Weights of a small GPT-style language model, trained from scratch on English Wikipedia: attention and MLP in parallel, a variant of SOAP for these matrices.
Each number is 128 + 24 x the weight over its row's rms, rounded and kept within 0 to 255. Layers, rows and columns count from 0. The size above them is the row's rms in percent of the matrix's.

# layer 9 MLP up, 1536x384, rms 0.201, rows 1220-1255, columns 96-191
size [ 98  94 101  98  93  93  98  93 111 107 102 105 101 103 102 108 102 101 100  95  92 106  95 107 102  96  90 102 103  99 101 111 100  99  88 105]
[[137 149 118 128 142 138 141 165 166 120 151  86 178  54 129 100 170 125 130 163 132 102 137 155 129  79 139 121 100  93 103  87 149 165 148 107  85 100 112  98 141 110 119 104 136 141 103 104 118 137 146 138 113 129  68 128 126 123 122 150 135 136 104 119 106 109 105 131 136 136 121  88 158 119 121 136  93 166 121 109 106 130 118 120 133 111 157 116 169 137 150 132 157 122 124 141]
 [144 132 116 144 103 127 134 122 128 148 127 100 115  90 163 149 123  79 129 108 110 144 104 128 154 133  99 139 157 172 182 142 109 108  99 138  74 158 135 186 173 117 149 125 115 159 151 138 152 117  85 172 119 143 128 124 177 137 144 140 112  95 157 131 139 146 104 129 173 116  90 126 157 126 101 103 160 115 106 130 103 129 105 128 113 112 112 142 118 134 143  93 115 145 100 174]
 [106  95 171 134 114 122 129  91 146 149  69 154 150 117 163 166 117 115 137 109 157 119  97 146 136 124 118 133 133 137 146 125 105 129 134 128 108 141 124 177  95 134 120 132 158 121  82  82 118 150 162 127 101  83 127 122 122 137 111 159  94 132 141 131 121 102 124 143 119 108 170 162  98 149 143 142 158 128  96 134 140  92 138 109 103 109 149 172 127  99 151 120 121 111 157 171]
 [163 120 132 168 114 114 144 133  84 139 128 146 126 119 171 115 114 119 137 100 133 139 116 158 127 118 128 137 104  79  93 122 143 100 122 144 144  93 133 162 137 111 114 144 139 123 123 111 129 120 127 129 124  70  84 134 126 150 125 132  97 162 106 124 107  98 130 144 151 125 142  89 132 111 142 126 147 126 113  65 110  77 143 105 164 141 155 107 117 127 111 180 125 104 127 153]
 [116 141 120 125 155  98 149 148 140 159 114 135 136 125 170 117 143 129 124 113  78 145 139 149 163 165 122 140 155 100 125 117 115 118  95 131  94 139  86 114 144  97  97 113 118 132 116 132 133 116 102 143 127 158  74 117 100 115 116 121 152  97 106 124 101 146 117 151 166 143  99  87 140 156 122 176 103 111 133 115 130 159 115 123 136 129 107 140 147 158 122  95 136 120 139 144]
 [115  55 110 127 129 131 139 125 130 118 113  89 123 121 172 110 119 127 133 150 114 167 157 112 122 124  96 118 121 118 105 144 110 122 146 134 116 119  87  96 112 126 161 124 114 162 111 102 106 172  82 141 113 125 148  96 145 116 138 166 102 162 106 134 127 179 133 116 171 181 133 144 133  97 137 125 157 117 135 129 143 146 120 164  97 158 127 151 111  88  89 143 135  97 134 141]
 [143 117  99 100 162 169 131 119 151 178 107 120 136 129  82 142 134  79  97 166 131 138 129 141  93 126 151 118 132 122 143 133 149 133 146 119 113 162 164 141 107 149 102 145 172 133 148 146 138 151 114 155 153 139 181 109 161 109 167 128 154  79 144 140 152 112 107 134 143 144 147 113 125 127 126 141 144 117 118 114 175 103 169 113 150 141 147 132 156 132 121 119  88  78 159 153]
 [161 116  89 149 124 141 105  81 131 153 138 122 146 163 130 145  98 146 148 113 125 145 137 165 124 145 105 132 151 138 120 136 117 147 133  90 135 122  98 122 135 120 142 167 100 145 124 165 117 123 132 149 159 161 148 142 123 175 105 153 130 102 100  93 117 181 136 112 107 101 140 141 102 122 141 124 135 125 114 166 117 106 168 119 128 140 158 117 125 124 147 142 180  78 144 145]
 [100 130  95  92 116 121 135 112  98 145 131 172 177 111 128  90 163 108 110 118 131 151 141 141 134  95 165 164 161 132 139 129 135 123 101 121  93 153 106 156 123 122 107  96 157 104 122 106  79 131 143  95 159 125 160 104 138 116 188 151 119 117 107 125 144 136 188 109 120 124 103  61 120  72 161 122 112 149  94 191 160 108 122 139 125  97 165 118 133 143 156 137 111 159  96 111]
 [149 115 131 111  93 100 136 161 110 110  98 173  79 139 143 124 127  77  98 135 132  81 140 132 142 166  71 103 141 108 112 115 111 144 163 158 136 121 172 120 120  82 113 152 105 103 163 125 100 154  85 105 143 148 122 152 165 119 147 125 157 143 119 134 178 147 114 111 143 118 139  98 172 140 133 158 134 109 118 115  98 115 133 150 122 145 133 110  87 133 128 104 104 145 123 147]
 [131 137 103 133 123  98 139  95 147 118 114 143 184 100 121 100 116 132 122 124 132 133 118 137  80 120 138 108 159  87 137 123 133 107  94 144 130 144 134 128 145  82 125  97 127  86 135 104  98 144 159 144 156 151 155 113 143 129  92 150 142 169 123 112 125 161  94 100 117 124 127 112 145  95  98 157 114 184 112 163 133 144 150 145 152 127 149 138 160 145 109 164 119  99 145  69]
 [127 154 134 134 130 135 114  80 154  85 129 134 121 151 132 128 125 106  91 174 130 168 144 135 105 117 126 116  97 154 134 146 176 116  78 146 130 161 130 148  82 122 139 139 175 119 131 152 131 119 165 160 153 125 122 104 132 117 113 112 138 146 130 149 160 129 152 120 137 126 101 127 121 140 106 151 102 113 141 131 168 101 137 144 136 110 120 107  96 100 136 115 175 132 152 147]
 [136 161 117 106 102 176 160  94 191 113 151 109  84 134 140 161 119 157 132  86 127  96 132 143 125 159 142 117 150 110 123 136 133 147 138 142 135 116 110 152 153 131 139  96  63 135 122 118  95 123 166 133 140 120 123 151 138 143 108 166  87  95 145 129 151 149  87 145 124 166 122 193 161 168 130 163 127 110 148 142 143 148 137 158 123 118 150  96 120 100 113 104 159 103 122 145]
 [102 115 146 143 149 103 114 112 127  76 129 142 109 131 126 122  79 158 130 110 120 121 143 140 121 145 148 114 157 100 127 108 152 115 114 155 136 151 179 128 103 133 120  96 106 113  97 133 113 161 101 143 144 129  90 129 134  94 123 148  91 158 165 151  86 161 188 158 149 115 155 142 135  96 171 160 110 121 122 118 101 152  99 122 152 156 161 145 148  40 106 168 109 138 139 159]
 [126 109 123 157 141 151  96 126 136 133 141  98  74 115 125 109 105  89 161 164 106 143 106  85 143 129 167  94 145 155 167  78 147 101 164 117 123 155 117 107 123  98 111 129 146 153 139 172 145 114 134 163 178 117 104 129 130 114 117 133 168 142 141 138  94 110 126 107 137 107 119 168 170 113 177 136  73 140  88 123 123 139 134 145 103 136 140 164 133  86 120 139 110 150  90 101]
 [104 124 151 122  95  98 157  91 122 130 116 159  91 111  81 109 134 120 115 119 142 130 112 142 103 147 153 113 126  83 138 113 104 184 174 124 100 136 116 113 109 120 155 148 140 156 144 156 162 135 143 135 118 123  99  85 131 151 119 133 104 103 147 160 110 117 130 154 124 113 128 150 122 115  98 145 150 148 152 125 121 127 155 134 173  99  97 121 176 119 171  93 163 120 150 129]
 [109 203 106 146 116 115 128 152 106 148 130 172 130 140 154 158  89 124 132 124 132 165 148 127 126 127 121 131 154 128  80 135 106 144 124 119 154 118 115 140 128 104 111 107 136 106 145 100 115 151 142 132 119 150  96 152 132 124 124 141 155 129 168 154  90  95 100 112 158 143 149  96  81 119 141 147 157 157 143 159 122  61 157 120  56 131 137 114 102  97 109 116  91 147 122  73]
 [ 88 138 149 138 153  91 168 161 129 136 134 120 130 140 106 119 118 118 159 134 121 144  92 141 155 132 134 140 106 170 133  99 136 134 101 154 100 170 105 132 164 152 109 119  90  97 131 152 131 120 126 122 167  89 146 114 156 136 148 131 116 176 137  98 126 148 121 163  85  85 141 126 109 119 114  90 126 182 151 153 117 149 122  92  70 115 148 127 116 113 105 163 118 142  84 134]
 [122  90  95  82 111 117  77 110 114  89  63 136 116 134 179 129 140 148 128 147  97  97 140 192 143 112 106 105 141 117 119 157  68 119  94 111 114 139 133 120 139 113 104 126 127 116 186 140 146 130 123 142 120 144 128 133 155  74 153 176 148 146 106 144  83 119  81  78 124 155 143 155 145 127 127 147 137 137 165  89 117 123 115  99 136  94 103 130 151 121 158 135 155 134 109 109]
 [115 127 100 123 102 121 114  79 122  96 131  83 159  90 161 136 155 161 131 149 106 150 110 129 125 126  92 148 139 169 101 142 104 145 161 138 153 131 163 169  89 133 111 101  97 148 126 152 129 129 169 129 134 136  98 115 127 114 170 133 152 167 115 167 100 131 137 138 123 119 142 123 120 166 108 154 142 148 158 194 114  98 125 125 121 128 141 179 134 129  82 128 119 139 119  98]
 [171 155 127 113 120 142  89 125 107 127 141 112 114 144 160 100 127 131 100 140 109 153 130 100 119 123 150 123 146  92 123 123 136 163 141 101 169 152  81 142 154 135  96 164 112 140 151 103 134 108 129 109 102 164  92 154 146 114 127  99 145 116 135 129  60 133 123 157  99 153  91 147 123  97 129 132 140 127 123 130  78 111  89 118 145 109 122 137 134 110 159 191 159 161 133 148]
 [ 91 143 135 108 127 103 127 162 134 147 131 146  85 104 147 123 100  94  91 140 153  90 103 170  99 163 127 179 172 130 128 125 137 143 125 114 154  97 138 182 123 123 137 107 146 110 128 127 144 131 144 115 106 173 150 132 119 128 144 142  97 140 113 153 123 112 136 128  98 129 117 138 136 135 120 102 138 102 135 171 133 113 135 110 138 116 145 161 165 104 128 109 125 114 171 127]
 [155 151 119 159 140 156 109 134 126 139 116 101 130 150 112 126 141 152  85 122 122 190 137 166 146 118 181 111 141  94  65 105 160 154 121 147 110 103 121 106  76 146  95 125 145 131 131 117 145 161 118 121 106 162 126 104 170  96 128 133 113 138 134 158  83 111 132 145 141 172 168 152 120 192 123 133 172 151  85 107 101 114 121 129 127 115 151 155 115  99 136 133 153 132 156 136]
 [137  81 123 205  72 145 142 186 104 122 138 153 106  96 105 159  87 108 160 148 114 144 141 131  77 151 162 130  97 122 125 135 111 101 154 114 151 161 170 109 113 129 113 141 127 146 118 126 164 141 174 112 168 131 173 127 128 141 146 184 159 139 140 109 108 141 139 104 105  69 130 193 159 130 121 132 171  89 132 138 151 153 114 105 143 110 138 143 147 107 131  98 130 127 178 101]
 [121 154 115 133 145 102 136 182 144 128 145 101 144 119 138  95 152  77 181 112 136 150  58 134 116 130 146 111 132 164  78 143 112 132 139 107 137 160 126 146 102  78 173 110 140 173 121 106 120 101 121 146 105 113 142  75 180 100 147 142 152 121 133  75 148 132 152 125 137 112 120 123 157 116 150  99 156 114 105 139 116 137 131 109  84  73 154  84 135 117 144 146 123 148 117 117]
 [137 170 146 106 105 138 157 106 101 155 120 154 146 149 143 121 132 118 117 118 152 151 110 135 113  84 151 164 127  96 132  84 126 122 103 107 109 118 156 125 144 101 153 159 139 154 127 135 111  93 131 143 121 144 158 128 111 138 138  98 135 122 114 112 135 157 156 118  83 124  94 111 153 127 188 137 106 113 122 121 150 138 172 127 121 159 107 109 182  74  95 101 126 176 110 145]
 [111 136 115  94 113 146 113 107 139 146  98 151  79 137  90 142 125 101 143 103 106  88  60 147 148 117 129 126 127 125 105 147 125 149 144 165 101 104 117 125 132  93  99 136 102 163 123 122 156 147  87 157 156 135 110 113 139  95 116 138  86 128 140 142  96 149 103 104 141 163 101 157 100 142 106 120 141 126 116 139  84 119 127  99 188 116 105 145 163 128 113 173 178 116  91  82]
 [159 141 140 130 133 111 140  93 120 146 143 129 122 135  67 132 140  99 118 189 134 114  86 121 127 119 109 119 130 161 168  90 100 141 140 146 128 119 143 133 114 125 127 146 139 114 141 138 157 137 133 127 110 163 108 171 106 117  82 129  68 111 117 120 151 131  98 124 165 134 145 175 178 146 105 113 171 170 124 164 150  99 126 156 143 118 128 138  88  81 104 182  70 171  99 125]
 [117 155 143  96 109 111 161 101 143 137  91 139 148  98 112 115 112 131 135 102 173 150  87 148 137 172 146 143 116 121 131 112 157 153 137 129 132 141 131  81 132 129 146 149 148 115 157 164 139 126 123 113 114 182 119 146 124 156 161  98 147 140 120 131 123 120 129 139 109 148  86 141 136 119  77 111 122 134 123 125 117  91 180 112 176 131 134 106 138 115 110 124  72 176  97 142]
 [138 142 100 139 156 147 130 119 122 121 118  70 157 158 138 169 166 136  99 146 130 134 131 155 106  93 129  98 113 105 139 143  93 111 121 169 142 115 167 146 135  98 160 175 131 147 111 151 104 117 157 137 150 122 136 154 156 114 132 121 125 112 104 148 135 137 173  76 115 109 141 135 144  97 120 119 123 198 172 138 162 143 147 132 100 105 128 168 121 158 144 107 174 147 108  93]
 [115 117  76 100 109 128 102 132  94  80  98 161 125 148 102 158 127 122 133 125 142 125 106  79 101 142 127 137 109 104  98 135 106 147 115 150 129  86 118 124 148 144 106 112 146 117 125  93 148 145 135 121 124 144 110 149 110 142 134 131 127 115 104 111 105  90 135 137 103 157 140  71 119 149 105  95 191 124 145 115 178 113 123  94 152 109 144 156 157  80  95 162 177 153 115 110]
 [129 169 131 141  91 180 145 148 147 160  95  54 144 146 141 139 125 130 101 144 163 154 114 113  87 130  78  88 113 149  87 118 132 136 207 156  93 132 102 100 130 123 140 100 110 101 103 100 140 124 117 141  93 119 151 140 129 172 132 201 159 138  91 109 150 115 142 144 137 107  99 112 129 120 131  83 120 128 158 159 129  95 149 118 109 123 122 141 132 116 141 136 111 104 145 122]
 [138 131 143 123 152 123 157 152 114 141 125 140 123 130 112 119 111 120  91 145 160 150 147 132 115 113 142 125 124  94 164 164  96 112 126 156 132 111 107 131 192 115 135 120 176 114 134 183 140 127 126 110 157 155 154 146 111 124 178 175 120 128 142 124 160 124 103 136 161 100 129 119 114 118 135 112 119 166 135 175  91 123 118 120 147 141 123 159 135 104 125 130 166 117 161 137]
 [ 86 164 128 129 121 118 107 141 137 127 146 131 124 122 121 126 148 103 121 145  74 152 115 136 113 134 134  98  98 121 144 131 141 141 181 127 120 150 106 125 122 117 147 115 161 129 161 128 149 120 159 143 128 134 138 158 113  72 113 126 121  92 136 136  91 126 138  79 134 111 138 141 147 141 160 166  66 121 110 139 118 147 147 151 148 158 167 113 160 121 145 164 145 169 153 132]
 [171 136 128 131 133 134 175 167 151 107 106 151 148 125 158 150 134 153 164 115 148 122 148 123 101  91 127  95 145 136  94 140 103 124 110 110 188 152  97 106 128  64 163 101 140 131 123 143 105 110 110 130 105 138 146 108 113 132 116 119 105 160 144 195 144 124 133 113 166 124 157 122 122 157 164 131 111 118 134  78 123 127 158 114 119 155 103 143  98 101 112 124 139 125 142 103]
 [120 106 112  94 112 133 123  95 142 127 117  44  90 174 109 100  97 120 132 127 110 135 165 145  82 155  78 127 120 124 149 158  91 146 113 119 122 150 127 104 140 140 127 121 129 106 131 136 154 100 187 114 107 126  89  98 144 131 160 125 110 119 132 118 148 139 136 141 117  86  85  94 149 141 136 150 126 114 124 167 101 125 101 120 119  92 202 118 181 115  82 106 129 130 179 127]]
# layer 9 MLP down (transposed), 1536x384, rms 0.203, rows 1220-1255, columns 96-191
size [ 97  95 105  89  87  88  97  84 114 111 102 104 102  85 110 114 110 102 104  94  88 109  82 109 104  96 100 101 103 100 105 110 101  92  81 109]
[[138 160  87 117 112 147 154 112 145 154 121 131 145 158 136 129  63 131 117 135  92 120 160 144 132 132 119 157 173 175 116  90 116  99 100 100 122 142 111 126 164 116 153 136 133 141 115 114 155 125 157 150 158 111 116  97 165 110 129 156 121 103 142 151  87 115 108  91 153  63  87 118 139 111 145 133 149 157 126 151 146 123 114 109  90 129  92 159 117  62  83 112 113 116 119 132]
 [184 140 144  84 165  90 105  87 126 109 106 132 122 112 111 135 113 128  81 147 148 148 148 111 110 120 116 160 149 142 119 106 140 145  68 111 127 131 136 110 136 158 137 148  73 192 116 136 125 130 119 102 145  58 113 131  98 146 133 120  99 100  92 140 141 132 104  81  95 165 146 116 142 121 149  77 107 113 125 140 123 122 136  93 188 113 135 116 141  90 148 130 119 115 139 158]
 [137  98 139 102 145 104 126 150 108 114 141 133 131 117  93 108 121 158 151 135 141 147 154 139 133 156 136 101 127 145  96 121 125 150 141  62 178 111  87 115 125 159 106 120 121 136 124 119 100 115  84 128 123  86 162 130 136 136 148 115 130  98 121 138 104 148  79 185 168 119 120 149 162 117 139  99 136 110 125 132 142 149 114 137 147 159 103 136 111 109 183 152  97  81 106  75]
 [141 129 115 147 139 141 132 100 110  86 139  97 135 135 123  87 158  95  76 127 107 157  81 107 121 179 155 129  91 161 145 116 131 133 100 102  93 124 104 143  75 170  95 109 128 155 162 146  81 132 107  95 123  88 116 157 101 143 101 119 131 125  99 123 120 123 144 141 152 136 105 128 134 122 156 101  94 154 125 111 132 131 120 132 109 140  98 100  88 110  63  92  98 132 145 151]
 [163 166 139 117  99 101 101 140 121 106 149 167  95 100 107 129 140 152 133 153 173 145 189  74 113  95 132 106  99 141 136 135 143 104 149 103 147  94 143 143 106  97 151 133 117  94 153 139 159 129 115 137 141 117 143 100 106 125 145 139 127 130 106 148 104 139 116 118 123 125 122 144 137 115 199  82 170 116 139 102 140 114 156 128 152  90 128 109 138 113  98 111 157 160  62 116]
 [147 117  74  76 117 129  93 138 122  99 157 110 147 119 151  99 151 175 116 113 162 193 180 127  91 148 162 116 121 127 155 133 101 107 125 138  96  42 107 140  92 116 158 138 160 109 112 146 129 141 116 114 112 146 161 172 138 135 108  53 140 129  93 132 125 145  95  99 171 149 113 109 105 173 110 102 131 129 141 146 185 136 115 154 149 157 124 101 153 151 149 132 118 163 122 116]
 [152 155 111 134 161 166 140 173 141 139 160 117 132 120 131 114 140 143 147 113 115 158 158 107 108 174 124 114 135 125 130 124 125 170  76 151 164 129 131 108 145 120 153 105 126 158 102 105 135 107 135 111 161 143 162 103 128 127 161 103  82 130  88 113  86 130 121 131 122 146 146 135 110  88 150 118 151  99 120 128  68 109  73  91 124 141 130  90 144 147 133 155 102  93 136 135]
 [128 164 116 115 109 134 109 155 101  85 112 140  92 119 129 116 172 122 102 124 150 116 129 122 103  65 146 103 142 116 123 133 102 151 120 105 128 118 147 153 141 122 124 121 122 141  77 101 135  94 107 122  97  83 153 125 129 111 131 105  99 136 116 184 208 129 116 111 130 175 130 109 105 114 135 125 113 155 117 145 145 113 133 159 120 131  83 122 118 179 170 110 149 141 106  94]
 [150 155 136  81 136 156  88 112 175 126 109 166 132 156 133 150 117 121 114 174 205 129 149 161 147 120 115 140 142 121 115 137 107 115 158 126  93 148  70 108 116 128 111 114 154 110 128 132 119 140 138  98 133 103 135 111 146 150  83 123  95  88  61 106 139 129 131 154 117 119 157 128 121 122 127 125 125 107  95 143 133 115 184 126 125 170 149 148 180 126 143 101 161 146 116  92]
 [124 147 135 130 120 110 113 184 144 127 125 183 139 105 128 122 108 112 108 138 112 129 122 104 129 145 152 146 129  97 101  82 131 117 132 126 133  75 162  91 154 136 153 126 148 154 128 157  98 165 145 134  99 137 107 104 116  76 186  99 187 137 134 103 134 154 142 131 134  85 123 135 161 121 134 106 163 107  84 125 131 135 182 126 104 153 108 152 151 138 164  92 164 114 162  92]
 [116 119 123 136 106 158 150 134 123 122 167 121 153  67 174 154 135 147 106 146 123 134 124 130 132 107 103 103 117 176 132 116 108 122  86 104 137 173  80  71 131 123 137 145 104 131 106 156 124  92 140 151 159 107 163 149 106 134 149 131 129  94 115 122 113  96 122 145  90 144 114 143 168 132 113 114 128  93  60 102 131  99 112 128 146 166 104  94 118 139 117 127  65 119 147 145]
 [132 129 122 161 122 121 123 132 151 137 155 120 162 125 137  97 138  89 134 174 140 139 120 133 138 116 147 119 113 175 126 148 157 108 125 125 138 149 196 121 114 119 132  81 139  76 111 176 115 126 112 141 110 107 122 100 115 108 140  92 113 129 139 107 167 165 147 149 143 108 154  98 138 111 130 145 128 162 114  80 136 155 119 141 110  95 120 162 140 115 116 119 138 121 159 144]
 [ 85 143 148 149 125 137 127 119 107 131 111 122 179 134 127 116 155  77 145 150 131 136 122 150  95  69  99  62 159 107 110 135 118 155 119 109 148 135 136 103 129 144 121 107 165 107 114 118 144  86 137 160 129 111 104 107 139 124 147 127 154 129 145 152  78 106  96 107 101 129 127  73  99 137  92 126 146  96 160 142 124 159 117 140 131  66 102 120 119 151 110 131 112  77 152 167]
 [118 101 127 147 111 122 110 153 156 104 107 129  87 113 144 175 145 173 140 100 140 112  94 150 150  91 109 136  74 131 123 111 147 146 186  92 155 107 125 154 108 175 131 127 109  91 126 159 134 135 136 151 115 115 131 133 126 120 141  82 122 111 133 156 145  94 112 117 108 163 150 135 119 152 138 129 127  76 177  79 169  98 175 134 152 113 148 128 108 121 112 114 138 163 144 112]
 [128  65 114 133 109 147 114 161 142 123 151 109  91 126 119 131 100 106 121 159 130 135 116  77 129 120 149 127 145 137 143 123 151 133  94 144  95 132 136 115  80 116  83 108 118  81 126 133 113 142 132 119 119 114  80  96  87  84 161 126  87 125 137 125 156 171 108 119  97 135 131 125 174 154  94 115 155 160 158 113 148 152 130 127 108 150 135 140 100 174 166 145 141 131 120  90]
 [113  96 166 157  75 135 132 133 108 122 139 128 141  96  95  73 183 129 136 151 159 151 183 150 144 132 107 166 131 105  88 105  95 155 157  90 129 149  99 128 113 131 134 143 135 105 135 120 113 134 104 108 151 125 113 108  94 138 168 147 115 155  90 131 129 163 101 126 144 126 118 135 122 102 152 135 141 136 108 137 120 127 155 166  89 108 121 130 102 146 138 126 160 121 139 118]
 [107 137 165 144  46 168 142 123 172 141 107 149 132  92 156 111 153  99 124 136 122 174 158 130 138  86 120 142 122  92 117  96  90 107  98 142 102 158 125 118 139 103 110 122 120 104 121 129 138 108 162 130 131 118  87  86 151 148 105 105 109  98 135 161  95 128 113 102 116 133 154 121 139 140 154 123 113 104 152 114 149 175  97 112 126 132 139  96 140 202 119 123 103 107 125 123]
 [ 94  98 104 111 136  70 135 130 120 129 109 144 103 145  89 124 144 138 115  91 145 112  91 167 109 130 108 113 136 108 142 116 108 108  74 126 110 113 125 100  89 149 154 113 115 158 129 158 157 173  89 157 135 166 138 136 133 107  96 114 150 143 152  77 135 104 135 109  96 114  99 121 114 137 142 115  89 118 127 115 140 159  88 155 126  92 129 144 116 150 182 134 129 136 103 133]
 [143 122  72 123 147  74 132 150 119 125 105 140 127 171 129 153 165  92 125 144 102 155 117 143 179  82 135  73 153 107  98 136 137  77 187 113 123 106  96  77 107 132 129 100 141  81 129 106 132 115 160 140 114  87 125 140 166 161 135 120 132 138 112 119 124 158 121 136  91 160 119 141 111  75 119 111  75  74 109  87 113 114 124 121 100 143 122 103 121 131 114 189 116 133 144  90]
 [ 85 131  74 143  76 134 114 137 116  85 144 127 162 145 137 124 173 131 148 158 117 173 163 128  96 114  56 107 118 127 124 128 103 151 111 142  97 176 166 114 107 107  75 127 127 119 140 144 104 122 128 141 135  89 136 115 145 114 107 145 115 124 132 121 102 144 108 139 157 129 130 162 141 133  93 109 156 151 115 175 123 140 135  94 135 118 141 138 132 157 144 123 137 124 145 156]
 [145 108 148 128 155 107 168 125 129 147  99 128 118 127 134 128 110 117 125 117 109 120  98 110 137 173 108 136 111 163 128 114 141 142 147 142 146 114 132 139  78 173 120 105 139  81 106 118 147 122 125 103 134 102 146 108  63 122 119  89 104 175 106 120 180 105 147  95 156  85 125 144 111 132 116 113  95 116 117  88 129 113 139 158  70 131 110 154 111 191 107  98 114  83  95  97]
 [ 85 179 113 121 145 112  45  91 135 141 145 126 135 155 134 146 115 132 137  95 139  99 130 135 130 122  95 140  78 137 112 116 160 116 138 139 150 137 111 121  98 172 124 147 132 123 160 128 146 132 133 124 153 150 153 158 106 108 148 142 145  83 121 131  79 109 122 117 154 114  95 117 105 112 178 166 119 114 101 112 168 124 142 120 109 117  99 127 181 141 107 102 101 128 109  96]
 [119 159 126 120 102 108 152 103 134 143 119 116 118 102 155  92  87 137 156 104 147 121 107 145 147 100 118 126 120 141 104 126 105 143 120  71 170 102 116 109 167 136  94 160 161  93 168 114 112 167 147 140 117  93 135 153 152 145 139  84 139  88  98  80 120 158 107  91 112 128  67 154 141 108 137 120 110 115 155  99 163 137 134 145 133 108 121 123  88 100 153 108 115 122 126 101]
 [125 144 151 140 158 188 102 120 154  99 141 163  99 108 105 123 109 155 158 129 165  97  99 148 126 131 101 123 122 117 128 119  92 114 126 130 137  80  83 143 143 121 106 110  96 157 138 168 174 132 117  88 131 110 138 129 137 115 187 135 131 106 101 101 111 147 123 152 115 118 137 152 153 138 157 115 183 123 110 104 118 113  79 121 132 114 119 126  91 170 168  96 177 125 118 176]
 [101 162 111 132  94  79  93  82 141 154 176 116 142  61 105 114 122 107 104 134 156 120 134 101 137 108 129 106 149 130 177 156 135 140 131 116 123 108 123 125 133 150 113  98 163  85 131 165 111  96 130  67 157 138 142  88 149  97  89 114 115  76 137 130 167 128 144  97 109  82 129 102 122 137  97 161 109 105 159 135 136 110 138 172 113  75 123 140 103 192 104 104 148 125  86 133]
 [109 107 110 131 128 128 129 110 145 153 168 109 125 104 150  93 161 131 137 148 157 118 140 149 124 111 142  73 165 111 123  90 113 106 129 174 127 152  77 124  94 146 147 107 104 116 123 126 116 119 127 120  72  72 145 110  96 150 101 138 132 106 114 142 157 118 109 177 119  85 106  99 115 138 110 155 156 106 124 139 130 154 129 124 107  89 135 134 157 159 100 132 159 168 136 125]
 [127 112 134 133 140  93 168 121 119 128 161 126 123  83 116 105 120 134 110 121 150 121 108 100  97 139 142 144 158 121 115 132  80 144 139 140  68 144 121 154 124 120 122 142 156 164 144  76 117 132 116 137 107 116 100 162 130 122  92 122 147  83 135 134  81 149 100 144 104 157  96 148  88  99 113 123 118 160 159 110 128 154 128 133 184 113 121  71 113  96 114 137 108  92 160 130]
 [156 186 126 130 112 144 128 123  93 150 110 131 119 104 182 140 173  90 141 168 132 106 111  92  86 144  64 135 129 117 136 133 157 117 160 130 141  89 112  98  92 131 147 117 134 101 106 154 114  96  89 104 106 122 146 154 103 109 107  87  90 108  84  89 136 101 148 104 106 137 114 114 149  91 158 127  97 101 102 143 158 123 141 148 121  82 115 114 127 147 117 117 141 157 137 101]
 [142  99 137 121 106 129 143 158 127  89 117 121  83 150 132 122 137 122 126 137 144 131 126 121 113 164 149 158 157 118 121 114 115 109  98 170 110 119 112 138 125 123 146 170 108 124  89  89 117 145 138 104 155 119 102 159  86 113 114 124 116  95 138  98 187  93 104  88  96  93 135 154  83 130 145 145  90  99 126 116 121 161 108 109 117 105  81 160 123 158 159 103 140 100 131 135]
 [123 154 148  81 171  83 192 144 156  85 130 136 101 107 122 118 150 189  74 126 150  81  89 123 142 119 150 122 122 108 136  84 136 135 142  79 107 134 106 142 127 120 122 108 179  94 122 153 136  93 140 104 115 122 184 173 140 156  98 172  93 110 114 140 114 160 100 119 115 111 128 146 115 155 154 177 140 148  97  99  98 118 112 149 170 143 131 164 132 104 116 108 123 124 110 145]
 [159  92  94 121  99 123  73 114  95 110 102 112 131 109 133 130 134 125  68 134  91 123  84 157 108 162 113 132 117 136 111 140  88 164 141 152 115  95 146 118 113  98 126 112  99 104 125 124 136 126 100 157 112 164 119 134 116 128 140 105 132 101 109 101  95 129 127 129 159 100 105 111 151 126 112 122  77 160 118 134 126 105 118 141 135 135 134 129 139 171 117 129 113 134 145 131]
 [111 120 122 132 152 118 124 178 134 119 127  98 148 108 117 122 123 171 109 164 126 159 139 136 147 135 134 154 103 139  75 122 108 110 169 132 175 108 164 121 116 156 155 119 127 130 108 123  99 116 126 114 139 114 136 140  98 159 134  78 159 134  82  93 125 107 138  74 125 142 123 122 142  86 162 159 100 122 125  90 128 123 142 128 102 123 141 131 130 169 148 134 141  95 129 151]
 [143  80  98 147 126 107 102 133 148  96 141 140 136 110 112 131 150 137 135 106 129 159 116 149 124 129 126 118 131 120 149 137 143 148 122 159 124 113 107 125  89 144 132  92 115 109 131 100  55 125  90  94 146 157 104 137 129 129 158 143 156 123 121  89 120 125 134 121 159 163 106 138 104 100 153 138 139 159 158 171 107  95 156 195 128  98 145 119 110 123  86 177 131 177 167 133]
 [136 141 108 153  72 133 142 105 107 109 171 137 119  91 159  93 124 138 130 130 138 123 114 130 160 149  88 121 132 161 132 163 105 165 167 185  87 130 128  88 142 108 125  91 186 104  75 139 157 137  93 177 132 131 143  86 143  99 114 145 124 103 111 104 119 148  99 123 170  95 113 119 105 146  96  81 104 107 113 102 121 129  97 159 103 114 143 133 175 133 132 102 127 139 116 130]
 [115 114 196 109 105 107 126 135 127 137 102 103 105 135 171 163 118 146 148 131 154 123 141 106 120 152 122 107 128 110 118 113 163 150 117 147 137 157 108 143 121 184 119 114 125 129 143 120  98 124 134 173 132 132 135 126 145  78  78 113 142 114 104 113 101 153 136 171 164 143 153 132 119 144 164 128 105 113 143 115 116 146 120 160 134 126 110 134 153 113 125 110 137 132 173 126]
 [124 110 131 137 126 136 144 141 127 121 129 145  89 123 148 122 122 136 110  89 122 132 156 106 151 134 125 157 150 139  90 115 137 117  91 116  97  89 164 128 141 133 123 108 155 135 117 137 121  93 122 113 122 133 139 102  45 168 126 104  94  84 127 121 110 107 107 152 126 114 126 135 127  95  89 190 174 115 107 159 147 142  95 136 146 113  63 136 152 148 126 125 101 101 114 162]]